Part of a small language model's weights: RMSNorm before each block, 82M tokens.
Each number is 128 + 32 x the weight over its row's rms, rounded and kept within 0 to 255. Layers, rows and columns count from 0. Numbers have three digits each. The size before them is the row's rms in percent of the matrix's.

# k: layer 4 attention key, 96x192, rms 0.0689, rows 30-43, columns 0-95
# q: layer 4 attention query, 192x192, rms 0.0732, rows 31,63-76,96-108, columns 0-95
# v: layer 4 attention value, 96x192, rms 0.0641, rows 0-31, columns 0-95
# o: layer 4 attention output (transposed), 192x192, rms 0.0659, rows 0-63, columns 0-95
k30 076:165110147131120146117131157114091097080105184102057111129112099158137116174131186121066122123158116211160165189138145117118157096063090152074147144098110130119142030194128171179107032117107135140135069161172128122104121097048129156127170087087144111118109139093097187133119125135112116082
q31 092:156139087118122126149116177129109110153204185121185166081137134052178193160139087110144150171103154126108149084131057102114137085109140121138214110076154132115168148127105149121108102185141119114158112065160094129124086169092094083119159147120064153149097055096111148120111095130112119101
q63 080:150144173143110164122131134086131130137158126074161125139155117129158188196151134132104107074086138101127121131124057132135088087071195160158116174125130152150111113127110133186176099144142145133094183083160115101142073136133073111100121154088074146194121114099166168109082138173145145122
k31 083:125105159103153153114156129136122127122123167152122136130107135153129096102029186173081183176202139119118082090082216129150119118119098073087128105186213145101106140107144112156123052148087161071158095135152111156143142074075154123139155054150134110100118121125077094148144085140151091099
v0 114:127105086099171056130133149115092167094092150144180124117078135090119152118143169168132127144082148188101154112106131065075161128140119132133156085118125141105165149113155159169121098137113134085133061156115150167087093117125118104087158142140223106091081162155145140108154115114141115086
o0 121:114116153128121150087117095196170174086126113114143093105133129091116125111084117155157083088089075197157109131148124108063121106132135144076122109092095091105045133080118119126103127133129112128083118110164140175170133090075162118078137117129112126143143146132078138103146130232119123144
o32 101:119112103098142083131108151139130175058095097133168128133119102126174141121102153156130101120070130167111162142116154098104158121132137147091197111103113123146097138124129148119124097182126116080089071133196116135094112076114149119056134143149234104148012160160111144131129162130143154100
v1 115:128100112162135162122143129133086102145091132081193069133155119147100124060130111154098127119122161163105122048145106157197085142128120154179130087168120109132142139141138137104131057124128142125130093194107099139150138119139101129168170068131135145062176163144157174138142146100126129158
o1 084:136109069139138116142133126174080138024113121155167102154133165140179128128123187083134134046097114123157112113129145132140104144102130134130127169104074141113118148105126134144079159199121101138104124167114206120157111075178161146131129116152104191109145190140099150045131156079155046142
o33 119:110100130125135148114138109150083099125099132096140051162133139153127078102100154129104143120131141125128159059133154165195077158130132150137092092205133121123147167118121092127105087175118159156143088154092154164157091098136123104179148090129127124097181171190128128131119154167099107147
v2 106:128128101128094153125136130136151107156141120124122180200158206112120111141112130112099149152109137127144128086052194110143083161094107114115032080092134083197080043178121102154111164078151073123150117124116140129124099142126038170120166125096088165114170140127140117160150126103190148094
o2 099:144109108175115152195122158146076096095163170145138165099125140179125124123182148093140132171099147135111170140087159151242121158125075098099127142126139103140137064167119110104117116093116110136160179138133138098067169156124089135141141154167131157081114109107157131183128177067180136170
o34 097:114145117121135139107125143115118112155138179140125169170110159119141099132141140091117170154112151115149128104072172117144082162126100071134047100089156113164112040202130104135107148073133113129176152108122122143104126137131050157143209143093091156114190155133113091142129105067186148129
v3 097:124132129105142074136111197103121159115094151159080184138109186162084091158087097196138134146118150217129083111172153165129128164157125153158168146133207144131176199105098098134136127142144089129168138148153125151131138116122113101180094177128084078103099069118147112102152146106121100115
o3 099:161142173054103128005121161134203162174117095115108106171110113110147179122115096117107121153151130203144135081133124114050145076122144212127125115135126131092128174152133140153138118157117158141151055097142090159148141134160103141130119130113133100153088097183098146097158080173103136118
o35 091:112122117089106120071072181098130148112096160154107178138139129153113177125059088136142132109124130182168108135127167127156133139142133205157191138130151134171090212104125138131154149122129126133140152172173109126199160105160111125153040190125122094066057083109143099099159138121128122148
v4 105:154173100195156183160122112190158078150141077165098124155100150171182084116060133157178118110139119119109125125106082131106101115176121094069111108094125112110096101095148181093129112130067092074178134084173114114131149119115159127197162133074124096136106154057092123112097098140162138087
o4 102:125175184084135177130113115217221129155175131142107117086112129130133134136091143108108091167168176131073135136097050085087114140118160161112093122126179121085137190111139135105142097132140149161152151069121114107146166135139107177122146101128158110151086103121149083057137119192143162101
o36 099:105154121135138163144107099227194094115185101174089079118131133098166101116053181172172088128153137120116103163095095101125127176117121111107094116115130092118074112126164188091105090131098085106211145120180105134183152157087158157164169127072138113154150160088066116086134088132183135070
v5 104:161176060150130086163092105143110178087122095110107110102146113162107131126086117191110132140163136123097151130136082076116128110082160140117080122157132095126163089109088111113118095142127110096153156129120063108093137129157113042081134065141127161136099102093080055123063091141134157087
o5 093:127130092115137118175164119130109135069118099153137158120161133140024132160072120168106088111171142129128125194129112057086093171129156154123142137136113103112103123076161152150104125165163134120108118179167128113115103144143118140091094136163174123161060125169076144070094089163105201083
o37 109:139129067145138105203119092120126152099127089173100121118142141125081114164077101210100162121149172082114136114131105076128112155134133126152100155160091128134132117096120099125071112140134111084128154186111150083121140125134124085116120093117170132113023144110083111028058033155131187083
v6 101:079127176102168152130125143127159121138125120131145125117132119133106086112105131128137089144123129124114175104122155047099137108158154163115079127117139143099128147161062151224110073134107131135086120109080178155115072161142151177123142153105158037139095175155152220112135086117156122114
o6 098:064177183046115176025079160053172159157115099106149110128147134092133172128109082110127145167119122135198134105139123137089129099128093193165105118155137126123157156151135125170119110057107141127110112041083134159193123101121127171139166087097117072140184111121120132175138091110102087130
o38 085:081157156130140150112095166120168145134136134092182143133106104109114116087092135100121099152104108143105191130161144038129123100152120185118101137091152145126108132137095135219146094140093110148072089124133120141125105117174160157084119132148138072122133125172117176159127063114208131098
v7 113:146090057131132132149153147108165102136124118127124165182173111125126148105130096139081124133157148175131115133105136183076182119141138150112174126140111091148220115056196162168177185118138148069187055146127134144161119074115078138175136143156061110110203172084074125137116125093138113129
o7 110:182113108132086157109134149179135141138175101117141158139189115112140091107144150114147109088199108128117122139161184157122103147109170178092132179142093130098185133112138129144136140165126104143101125176085188164133141122110141124134130120185117148128121171114096186131155142142129092113
o39 107:129074079103098147166118148078149122146109085153094179142208143105158124124137161158132125125204141119146109142123163168095147124108182142072162124177094087148183099115187131103129123170151110131168104181126136156152090083081111136167186172126113119165128202131059102173083146108141137096
v8 104:126138139155145119139135129117137049184100172100148102129168073139101108161196136140080089118152103145131054128187199145111172108105104124141147103145041128114065092178148150186142124127093089082183125172090171129179166113162118132136126061113152111154087169130134144100144132087079087034
o8 088:152159164125087167083104112086185138147103100115146054120146107069126113123098084124120081076134089186165086085167182146097135084132112193111123123104115089117093146150137171123128120164118103128132105083123104178142120105085116122152172106107155090117115171209112207143190099153109083157
o40 107:144145132170098115128109120110145085171103112096115098155184096104138101133132127119089046115169063181127077126153176130095154126100147184119140111087064106157013102194129161130141142135059077099147098135156125160160159109121126137122099056105127134137108140169137138163171179079091112090
v9 091:166121089117107078127124146107080160091199090091142107151140166073174136111132158155167099143166132134143134150128152083157144098089083110100127078164071109150194121091132103096131110142122136175144123120131112207131038146109104070149111112127154173160191105091119123144101154084143130156
o9 083:144078074166124076190146140158063127073143134133140162113119133148107084154153153166169087117143122143097131181127146111188124164122139099099168121136112113127135087129115129141129120173114113125123158217171148140079091145118159121113097157159144145106049118133126098095116154157151141141
o41 094:159106075102148077146151125087095139114164112123140092124109150063179084134129163170149118140140121130160091134105157118144161091120075050105134082178091117158214093099151138110110117166101148158158129110108108181096045127096136101172140117129126127150083140108103149074085104125106136158
v10 100:126107095139157120145143160097094159135188177133130126153178099108154146164131112128131160119121123119120121161097161164152079159120132106161075095095113173128099124126088111162149095121144183150123140193113131128106182126097142150155128133104107107163083112161117145105156130201116147142
o10 095:108136187134127168038105125106167155170129153094162092129108110106176156149119120086112140162135103146134089082103164149071112089141114120131117074082138110134092135143113118139131137096119138134131126070103113145142130109097136123149185092104111140144255169133143130113146177138129106163
o42 097:120115092186145125136101171110134138111145165091156126171191092126151188147127094127156094161110115108106125169111182130159097160135136191153131094061141152153060144178089113135167108077148140152127140155138114136113153134093122122130083132157132150134146112172109094148122226146094158131
v11 100:112117153091114120084114148098100156129079153139118078117133153156109206055156106175115099209150139150113136110172066125178143162144134124119087107138168091137134186168093131152104144092118095159151153120166109111103101147172102137168158119152184093152123118077122144137153146150111140073
o11 089:135126050129130081167183134072068077082064162159115116132096146144158181130120146148111149090138148144197155161154163144169168118158104100107189134159109136126080125130139106123120163121104108134134098178171132133094122079183110124141129146138164135110084146155081181170121135065092117148
o43 097:119135118095144120034139134080117130137065151126093081110072133127148184067128127131037143181167131131090159072151074149138144113178140079124124101199189130143129187140110081141081189114079115106157119089148110119104109114182103125134158094124161129095113117130127131112160117121106112124
v12 099:136168152170145171173131124130112171147112073118089169148113150108128107085148085070112139050071158074089134100173127109093153099162177161144162118129106108170182108079118128089102140155129113144128116105143108110142171105114154101110140153131139148109067065106091122112163117097126114122
o12 088:114162195090121153052106126106191187171146069106132152165144145117107148139123110088132147139117139125105110094143077117064110130129162187162104133122168119143186144127140121141147091124167136151117093098108128161194136125078126136136132125106116103178139056126119174097145098176108176089
o44 096:119109118186098151192122107147101156136124085135097197141140160100062164126102050089138133085052162062096119152168108119138136133176182219151121150140107101146149120119139147122104095110138132152117119177121117100171185126127164118093129185124155118110082091117102147095120145124139168084
v13 091:150228156194062193090163083144184092098127145111169084151119145104150141143137103168101098107088132112106113159168092102139113040102130138137099130169132131057131136123100106099124085117136156180123182101123104172135130115193137051039193099173163128113149123148123134179126116100076124152
o13 108:167148072184094066187174101110092108071108123177130144170137155143121133096138161135165148101071098147138127164138128132192142138149126116139193113172084157134103093092146121166136154106134137152103108203156155104135083101130113121118101171120111119125000161115118149102142135061163136110
o45 090:143197129152072130104225030130152103111091122195157087156098168101137115143173132126131183121107152109092122130127087151145123093144085102200152114228138138071168151104123061156104139076139161167107139135132162132119103098183119080094154148121141106125076128159153148069132095097108132141
v14 095:112102149127108083092117134105111230118141058135167119138151146134137111125159059139145139143073133163160050125107053121121124183076110196136088052178049076075133164133097142078101121104223117132144096129148123124147129134133128142155077087137138117178119099109105144117133141114133142078
o14 096:100092063108134055089133172069076131090116101117129153181143133137131126115142118091203151125117127147179136162146124162221126104129134194147191163199122124140164120149158099164129121128176105131092095125149150154168135086166103142123103132145138138128050102128136154112100108088124070122
o46 104:096130124098125094091112118101127181155142083134125121164124160139149073140180090116118134128100172139182046124121045133101158109111084160144093084188086097087135137103129115106068126133213129108119082061151125121154148120159113118159143094130105142136021134152098179040130097115128164085
v15 103:127106184089170118121158127131145123147074144094112089121118151172121120129082088097082204119118187152106110119152127115140065087196141114148111111101124173094123131123162095123098065121093109129161125171074173119087162188095156119131123120068130105139117151131098134130123134081118130114
o15 084:198153137145108127108137106110141122128115126167105122117128086100146161161097113160091152159119089164133107073140155127019147117153128139134135074115137118105093156088102158091056123159092101071147062127128118158136107130087162140139199103125113145133174117174086168118158083121103130121
o47 106:168123151093153104149169151137163131097127118110111121103107142161124127184118095103045174104095140169129165085142128094133085129184113132165109090052140191070091150101129101131120140126103115113152122133115139109091158162103156136125129121116118113103147152133130126183138209066102171080
v16 101:123138133144119209137123119129088112123073139102134147117152182109100155156102134147098156115115114075120136139094164118112108146121150151170111095100106061118103155067180102168150153148093157033129126118131157126074133119139178119137132152126162134122075118078136198096151141100106125090
o16 080:118145202139163168064164088148172134153152179150160088152117120045142184117082126128104105094125094140070096092131174092097121058141134124099103096102114105152068132127135128142134129170104148142114090069124111125149161141082154109087168112098106170121150173131086130054149179205163150146
o48 107:125124115162143176114138134127116126104098131120133140138185183097101155176073116123104131116111106084110126142100149134116129174136148218127123098098136064157077132084154111127144133150077140023139136098197149139070115130092203132150106156139163147112069119122095173112147209139127137106
v17 109:123124158172128166126148139112098099094183207165141112049095096117154126159169149089076150134191177090105147114116103189142143138161102127140150169127149163174172177145128108111151080150052158165156096144059180161119138106141139160065148158118124191137112117134116212112166128079091128115
o17 081:208130204126110152111094101155195147172142127149095072101112129147160122120093113138124154127143097161126117115112137103070133084142131092101119065117121119134104123104102132081147149145089094139154119115126087148081102120095133088152130132088149105106148142142127114100210100152127164161
o49 106:133110160156082129138130146104111113118138183184154075101125072115169166129149147101112156097165100112095142102115124200102125146141122156138188132122116099190122189164079128125183103161042124174164105153118167189090144113121120157098124164152161174117111128125139214160163203097132143167
v18 106:124136172130086157133164090107129123126084172121124101130125070143128115162115124110089164115125123125085139214182103154157153131191142120172131160128188116097141154095141133152137112144117127069133163127095133117185072151127103138112095135132164114157119146166074131127087123147071152145
o18 088:209131108187105137118162125092084133184102138146116113094111110117152103126122156165132152082129119080084085099104154158057136126129114074184102099073128098140175122058132136079111157143146142087142173134099123132136101128104158084128158118113108118107159126106163106154099128119127157094
o50 113:164152158130076155204161128097117144152109116130151122134109117126134093149164145092097115081140134137076158197167141143111152117150112143164138146147184103098129119098120113109185157142115116106117163138116169100124048174124083125114110122147171116139102111142155114215110154119080147152
v19 112:102154121163135121126123135147157105176123115120087159183145180082123164177125083170183097176130098125119144130125100203141134091118086117110148054119136146217140131120092087204145127073160126124146105189208180115135129160110149107149187140048086112074120175048141070132136098126090133151
o19 105:123150148089096119136103124209140125084141127109126117155115117124169145105117154152144111139142108229129190099150139128123137136113120150123088139110098157110089142171103133141112119087095083140100170135128143144128113139173096169148102079160119157104104142106148147112171121100145083141
o51 108:062148156115122139122103113140147129147124120120093152174169137097145158111103085143144107196143126151105187143119115183160128110107092107095153082117131118181142132131123105205161131036126110139127104167153164143173104159124137104136116142085130131124090134080094057104124128099101129184
v20 105:150163131146101175109099086154110156129093119133180140068103104187116168054116073086067084095111139101156084052129152107088179139086160147147118129138164133083104161121130146139107127133117125140128057108128132144104179159110181157113104103164145125158137113195141128152120104152138118131
o20 089:157118077153170074207173099139036100093144114124120190135168140126103134086082149171121130088103139114140131164146106107158140149112147098107138158152125125167099118062142096148117128123143116130095116174181182133115124141136136138083078164149148135134038124125105112100129086169109178083
o52 106:201159144101124130136160091121118128166157129143137141043107123126105144115121096129065132096091172115162092026136121127052182109074127113132098129158150124094157129067137090131081145161138135125113097083134125153099196130107156150135189126138140126154074122162156173072130031179137110131
v21 107:131127163079104135108096115145148122122114125154131106152108116072119120206075121202113097147154128146119141072112151117130136133136127137062080086145107115202134171161101104109076130117105095105183181104178075143126091130082121040179087114091097156136116094119017119139036120145067141112
o21 094:165115070127141052158144153128050095105115132150121180164143117153096123107136141146130142128134109079102123158147132128169132132142158118150122147156129153160150102116128137143116134138136109130094146182157143136121114153157114128110070117144132103110033097121124138177089093124097163117
o53 100:146145131051131143117138115133140104157143149142118115170086128083101119192118156179092121132152150125129102070091171117145138127171066066094077115193112128146147147098127120121095154113155140092188148100130134130141114165080093075154149121112116124129000133145045157096090046160067148123
v22 108:141141138140128108140137160103120116148166057168109121125164111169118166118066156136123065146134120058082155130081148163139123119086130123175139059157077089151073158141168105169045132149101148134090114152124128145101169128128128154032135135163094169097164200054112153099086121108102154086
o22 091:099124120150167164142146122134114135122155166132195163111129101149077085174121170111153044072154125123083092170127160094105057172104151105154108151112125118136092103125164167105163137205144132129129161094116149112055124136079156142107168137165133147105208162094080140048081153095156131135
o54 116:140081129138143107142176174090109097163126085186156150169164135175084166121095127130151051157123129055071152129122164135154117155114134150126144101138095085164064156162150136163049107185109117117110104143135154156054118123100163153074121108198135180105188186094052186095052151118118162066
v23 109:107182165157103180094139120147173111156116109166156190155133110085177144098107127184179159152112082121140110099110141165088164087162120120153077096078170172120095145099143125107140102075091144134079130080126162139114194079118132136144154152199152056100135132077173128138170103166115081090
o23 114:111125082162160088161137118119082088127124142132123166152144148135180141065144140128154181101058095125149117145146099131160144087133140077110123155166091164160130152122123111171137168072145124171069101115141179157142157091155120155119125122141099123109060148084150158115152113093154071115
o55 101:116152154130123148088187127129109088184118129141107210140132130123176157103126138174158201179117109132140094092086145146075151101150104060140089119109127141090183146113152107150127099071150151127083129066175181127180177098129114148158202160145153078119122164069139154097180083151147070111
v24 100:104113205144157141133121125126132134152100140163090113180154061214160160070128108111158093128105112172112085175137104127101110164208166132100140139143131151092138171142040116142138166184123104140143135111140139129107154153131114169169107116090099073133092154121200107106087139138145122077
o24 101:117163138081145169054145119124150133167121098127090124134144116093167197143085077131089166156152168076115124103147112114067142090126138139147081154134142166108148208138128100115114134129168149130103085061108110139131153123173121160140161108132155153152145127174116148107135071149103138105
o56 094:110114175137135104138109122119124126137143103112084130187184100167165164059114110108128072146123130151105105165151090086096136120166199151103111120134151160113071180103062120121134174181111089136127107091156089146124156174147084159147091077125100136139125134136153107138123114131144096115
v25 100:123097141098161118113105163125152143204133092103108176151160102164112092099095124105125139107121074157053170060164127121130183176200136126125134170102140102135104209067127129168114132119106104105137096143079110047106138129117079139130111140091131122162106197127063166128146098219141137105
o25 102:139149152090154186035119121143135131190134138101128139102139111093174164148125129122074184144140133091129119064127130129090134099092122127157048130117173110098179178127111097107087129091161136124114129060089140162140170146139089155121164101152134152132199127118161141166104088169070126116
o57 091:156136143088135168069086128128154143210134134050109164114177089111106123094089156106104152133122082147093132026162144111124186125131144156100079136095132088142102167080133125133126122131088120120122127138087112087125149142117046152084095136154151181131132158106101105211142088202114127092
v26 086:125112142058133055144091139103112214111147156126133188091175152127144094151156126110149140184139105072095113150136087141158050193157117156085140144112188122098120161123174132076086097095133147091100112115158145096127101079095093212148107188169124101212084089125147117111175161158132108154
o26 103:101123165085140128052081167067146143191131147111123108137119137143167141150165115113133181176165128075109116094089084177154091096123087151159087140146179136109210165149129077085131105084154155121125166038095088140149148136147093143133173127107100122164206078082164111156107129121072089142
o58 085:128126130110138115121057167119107165132141153096161188104182169185135116119159118095141110173149132051085097144161086134121083146147099161080115153088168154104154163125178154072135080102106139092108156092144121089178125151114091201130142165151132138143165099080151123194172165153112076132
v27 098:120180160163078122108128125135176116131206107126098176125152081128168121125103079138067094154159102089081055132160102152127123105149161121148112121125122157140079082160171103085155163173120159081140157094149136079095161115148046183130149102163127126123169168106158131148041111157093154091
o27 097:166127059169121095129200144134043089117118150138149187120169141170133137131160146141142111073162134091104151164132160133200119144121119089170103147163113144133169122115153123145129138107182132138096110166139170138107122130206095157111081170194136115115087149090187138126098142070106134096
o59 094:123136143120082167094210070113117080178185158152115159133121094105151142146162085151134123128208131113111085114122126120112122109164120087171086121159103121156174091161191101115113128154113165090101121103142199115069112113150081177173111108173157163082180152092162133063041050124080129086
v28 107:136149107100137175160128142134135122123116125152127097138096133132083115072124103084096043136118153112117087135129098061124042152164141137105089134128110064191108071084135116147100096129085147125159140141105130083139146078138122138152085083110154099123148097072087138120086091112134142114
o28 095:128157132095113174085131155066167132169132141129144147111120127131096106160184139102111111163147156039109109117115120167133106140132136160166118141149191119129223097124152119087137091125145150114142141073073141135128156101145128155154152108153132101146217061104136135174099119114099111098
o60 104:127125117131129155140123146137139119124145103168124140127113124148025124105163134115117001134129171057124099150140080077136066152157153158083072113110150097143084100108137128099109093117093133136197110131107160107137155101181140147134107116143159086135228136114091113170077095122143165029
v29 084:140077120082155099106107164107070174119116194138139094099091127104155167082104120163153120186198104190110171192105170123121098192148108160146064142101148064106173121140135104105140153153193154089154080139117118138119126167086118134151126125090121157099156122034145154130176180180131132137
o29 079:171096067123172100141150128216081110111101143129106102113121146123155187132125149131125097161142120092127133167116117080161148111101159094077138146145097158098124151121138085126076171156092163137115119148118148136070169113184125121089116114162143212112119132142114079105129141167107109148
o61 099:131096135088173118087075167100091180121094150152101066087093104137192157115133151156135110186205100125158126170135178125129131147120123099105080138129133086102179125117129082131136160209183174112209117125094167143127120154092113132123173109082119138118091157046105161121175136187105119156
v30 099:101095103082127132137137147109097110176087068189174119107087107160167083165055156133152129097176168181102141120098082126119123123111156143156099164091139135116117142106109173107108157141154138111184103166137132099099185105128122163092119114157140134160120087249160112108125133135059117118
o30 092:075137149072169150088135092086165156162119097125113088147140093081156117095052130136093126079099119120149130097146096125035143117109167194124141129142140154092117146094132140130111124165135152103125059084117101141136156114145140129099143100082135106152117139163131116083112075215087173099
o62 096:145104113087137134148142158104109142169119129164189124138118101157178116143062122135122094073152162183120149121107076154126114154066160203154119158072142160115091150097072157106120149130160098091176167167139092106114126121133120170079124136127123171157088112176179132136143123139098120102
v31 098:144098085122116143115141123123140202120160108135120104107171166149086172105091125063101065130091108133096105103084141092130083095105130145157129069110076078087129081129156114128107107081185133127102090171127186053144132099127117186112126112116149142184145069064101134152159112119117125124
o31 096:094109084145134094125130150092094120113153174138136166113136126141133149140179165079180105144100110159159140164096151160246129130094104160133142133171123113129183071158122107133102099090177124117127099135095169140096151115129114166142139165167146115092107095085184171185115176065131051130
o63 094:135141103133140151108139114123127155166173161145120155088108131160109175127088116045114069140119116127119119121083118133103120123100145126177125086118074132100161047122146124136076129093131143103080096098070153104134104067097154181129146113118127143131150091093117145113136094083106122118
q64 097:114162154097085169125159107130195106170148090108117096177166141090128188130134177120116129167089197163165136129134146134138128144106127120109118155176118144061108163120139121107152126174199161139116141187155152117131100170137147097161115126104171123206122148112129178102151207145107120065
q96 093:179155089090131137143107097127132111083105132146164131170110108116083144104152160096129113103111183164133138088078125045193090155125097136120120165098121136155109076110146176108080128176088165068063073147039109051120138119140120153155152135117148139111137151105174147114140055146136062092
k32 096:135149140151141083146083128088171119124092088157147109139120138148145147121127091132143154151116159186134146132142149122117117116133121156171123211070084218129197179139124102161103138145186139158146131117165110212167139159090152152132106138127118131165059114157169187125157107115148149141
q65 099:122157110125112085083124087138154114176114113122173117164158143161158127126138128145185109152123104162095115120154170149128224064108143196174163113126151121140159128104107100088155174135200141125157105122141139145145172119101022125117123046080076104076120075132101081136122161158103151184
q97 121:138074074152129126108147119149096067112142173108092112114119143079165150140190161185134117099180113161103120191119147193100150113090094122136077123098132101124076100106187137099188139128144190133127101139186084088098106112128024054122128123103138175139141106124082083122122154150150162090
k33 118:109121159126132128133106150116148131184179125159135130148171147118136132112150099141100087175087112091146099077087153122112080128136083183157122144047098192126156152130124128135098174147151152118152127111170158178177133084154168167120100157135112101132109097119201164129202124125074123167
q66 094:122108120122088135164113133072113121131151059096147088153130182111109131138163084078143137072079111097105098091139188139075192136156079132096177170085132082097113081131104193079172082096113056134130111104087077125137084115130127131224116053116153151140151082152109158121126133133162104173
q98 127:153069070159183119128160106140087066123134144115132127143080176148132101117125140160140130147151142147034138166065123114076141101067125096115107117125148101168109089098138139130144158145144151123154112115225063145121133158124061078125128169163140190065134118123107105145055118185156173179
k34 101:131185132148130191139131101116143090101105138118121106123172111186128120142097153075148127089114227116150178186194160192150136131141067181126136175127152145091106141096098116151164093192113036160086134095106152084168097120154207142138144126111152069166115162136105110158144117137128130112
q67 105:114079116106172082087125113132088128138120142171240112147118165176173113111156148144117109161130106102116145113118115113186170087117157096116106157105163114175090112124158147080069202115189182135172075103166141147153186102125066111131061147108119135130113137152164124136108131074130172115
q99 128:068218154077039170178100116107202141122104112179102141113145149126141148143148126111160165108103164098227131171208184124167153150173090150163148146141181172117150120130098173163110095124118068118089146135068135107134076130142161132176181117120133100152158185120137123133126145126091094103
k35 122:133173185120121153177143065117157056150090164167159084157166121176130132141191139153109140125102178168119132185189183204116143136125139154128184180070145173076106147095119149206195156161153116124134112140128183151158131065127161143155117150136121044155096108169164156113163150115154125109
q68 108:172183082173181106164142042159196082118113146107141137166097092138140101072074109114078086138165154125119128128111121121131161101115175145109119156122114125160173079100184107108166186139112139102168125096121136134136207141119123101112085107144135101119083133116121161117158112102141142166
q100 102:168127136096097128083151174172117152172177124065104140114141082061099125153096130137102159147151061080132161129106165147057137093075125119089093115178166147097162158092168093185133041106150094125139115179134186120121076144154138173084137130138090093147105151115104136111092128108153116131
k36 075:165148134136120114115120184013152092150170104108128156122114109062068087150049132111129147128110146101054177116109147108073102168124175199127168162141069134150175122146167100150152123111081128102153146134105142151146163138146186153083099173112088105130140084080135134144108105092115133136
q69 097:088127105097175123120101068101107124105129122135196097125168105107107104038156150141156076100118095116141119119118151153141173110076156156135126146148160131187141149110161085099182142154193073169092171166097129085138133131108091115078114103109143094118146147141064120149125112149139160109
q101 136:090132118088184105180056065087132111089140175130118107144177129118170143126145165148141090091118102099039148135121132171131101150075130162111082154097153112114133142138154179139177109136162065164108086111168137086151134076088135129121139182164117084138155119105127090174148020095149220124
k37 082:062128159112102140125128082177115128116057161171116063135163138209176156173118129123145123154113122103126093188195132114192128093133077135114132104145126177088093173118058119079104125161144139179085153151142127118133125142124103135154143097106090172127145201134172116132135158195103172123
q70 103:087085152090092098092138201107053173140110082107161112076193141140104101139147095142159159085121110094160116126164171122137132134130120114129106133133177122134069164148085088133127072111165116172077139169152143077102118134158142140134121146115107134162129137201119138111104146167122104108
q102 097:013122129108145109149115138077134093096092158138157114153141122144140101147119115156214097022116160120150063132185110129148173127164098168154104177088117141145115069169099140145203113147111111160110124075151153135151172095153146100109135122087153124150117093155105152101181125119094112088
k38 078:157101111160156150150151109192122095128061138141124110146112088188100136090111109142090113149142088154132115121174130172146159057161129107152183101143128146108134097057110139131149170176147143126133146120133094129115152115147046117148131088140088146117115182114142152085131131172111118125
q71 099:093139141144127123104138103113103117134170135103175110145158082118089118126077102166091092108140131107158092081106164115120130172131155100132131172118103097142094133146096069089116156142166083127083177163125108154062154094182141222101130138153100145097213162151132092159136134168138134129
q103 105:083151156110127104094150168095107128141149111065138119149177124062116099162110111162156136088182094071108125127141119161106166113113106127083124132179098048142108130075153059119158118092146122167175103143184120179126165087161049184083127136154110101150162111116111177109175124123125155126
k39 099:126170151113095118102171100189183129143119116151127184139091092103162086169179129152107109115140128105159117134149124084135110106136150062119138137105118194137159153096181094118116183125076144118135099100153156145063138141165155126125124174145131097134136084188095150124152103113173057080
q72 104:141080139157182174128098167136086146088145135148058116064116148106114086144182087121113143144147168158140168144137139130079087136162082154159095148141115114091155135106092167161135123091066091125134139092126167117131133134155180136154107144121121148144118105134129181113113144152077087088
q104 091:116113055132152131147108144146169117117178092130175145062155112155142096136200145127129081176175149155139125127116131071101207163143117151146189110181124109089158112117131173087122121129152124119188140063098133158150140134026157132200125102131122193139100146120085141126109155135133120167
k40 084:145132117123122141111106141106127148106131123133091149164136152106157121125121131089096186140073125148120123098143161216165135108138111147084057118134112131138105137141162092165194069148082117177108109132144154170143127131214166098129060146064176077088142099083127110157181113151179135116
q73 096:132093118108162142120116188085078201134143129119127171155121107096125067117152123104160145092099061127111125088135082088100140146134082112085128093158121093117136152109157124153128055100092139145075123162124137095132071142116121107114162119144120187100136143049166105126058113134136134098
q105 105:148127123165149089102180109136121176134073126074088154123154153135110068117117108124145089127121132112126122119104113106142132127119165088104051113085109105137092153073107141128114170048129158072180103169127109143162168135102070105099099117128117131184129122140093166141145095143169137097
k41 104:172146135104072188116089107126176128136142154098113136160178126095139118118148127157106121101118052117140157136067096096111112164138120166120071147086105120100176156176125151141115100130128132171107113128109177146133091116124128136199117192092157117156143178128111080171178146104158111126
q74 110:150156154146059173135147158134163121119133134120106174095092086079105130216130111129072157108151145116203135082081139088121104177112107105067100102151124135106128106173101115166099012143091149121105100177093131108098087132138201127179193152075137148120136126093122102114146202067146106135
q106 102:168138087099110133067124134129131188160056064146153148112087155111109144107105122140127112135096140097199130081103141102154167137114156132141079110151140133124190097175074061147071136114118174091108123139131135125116139135163138119127149141109124117120105149168149168136123129117148099134
k42 133:143127110168166097134112162146104134139141101115158139090082156172150135131038105118141133157134140107069163149086125101163124143123132097117106102169145121187127106162161101093093123128144181092144121183152098112136161147071110104095179101126144160092136156121117097127044098143068188201
q75 091:075157158148109104113165037136180086068150092137105083087162147156163106111137159111167130139094169086197090139150173099150138139114158101091080137096098147186145145054118147084133173129150183113144127143100130167147080107140077127143100098123140064139120178138112154122175148129157115160
q107 096:150087158119177082148108077142107142124171192126111109146140121108174083111130142129156124124130105119072137144144144111121115067043166106124114099114124187126102136125205197130131133126154095146127149124141136144152097179135158114118074178180142149113142119068090073148115067140174154105
k43 128:092169132116146146198055084056147065104089132147102114163184170168139155123130174105139152145102161150091173166154160165157102170157109180126138137117115133110092143115085168151147123196120097077082105170096147099134129060054131130175168117103086116139139158135154138148157130141102169107
q76 127:083145167140174153182116066087157066100130147114105098146133144134136167138102145164080158050102144067133169126135179118089140147123088196117117114135039151112108132082083151093179103170075130127133098146111140157129147071119135172165151100163120106132123151113166146156168087114069143116
q108 107:141103125122197111164080090118091137095177127120150110172174102085166179111094129159103122118144044111028150090075135171110106121060132170119092089136121086114138106099191134119135113121190123133165096117180130126159152109067106155092111152181098109117119129109141121158122041095119205160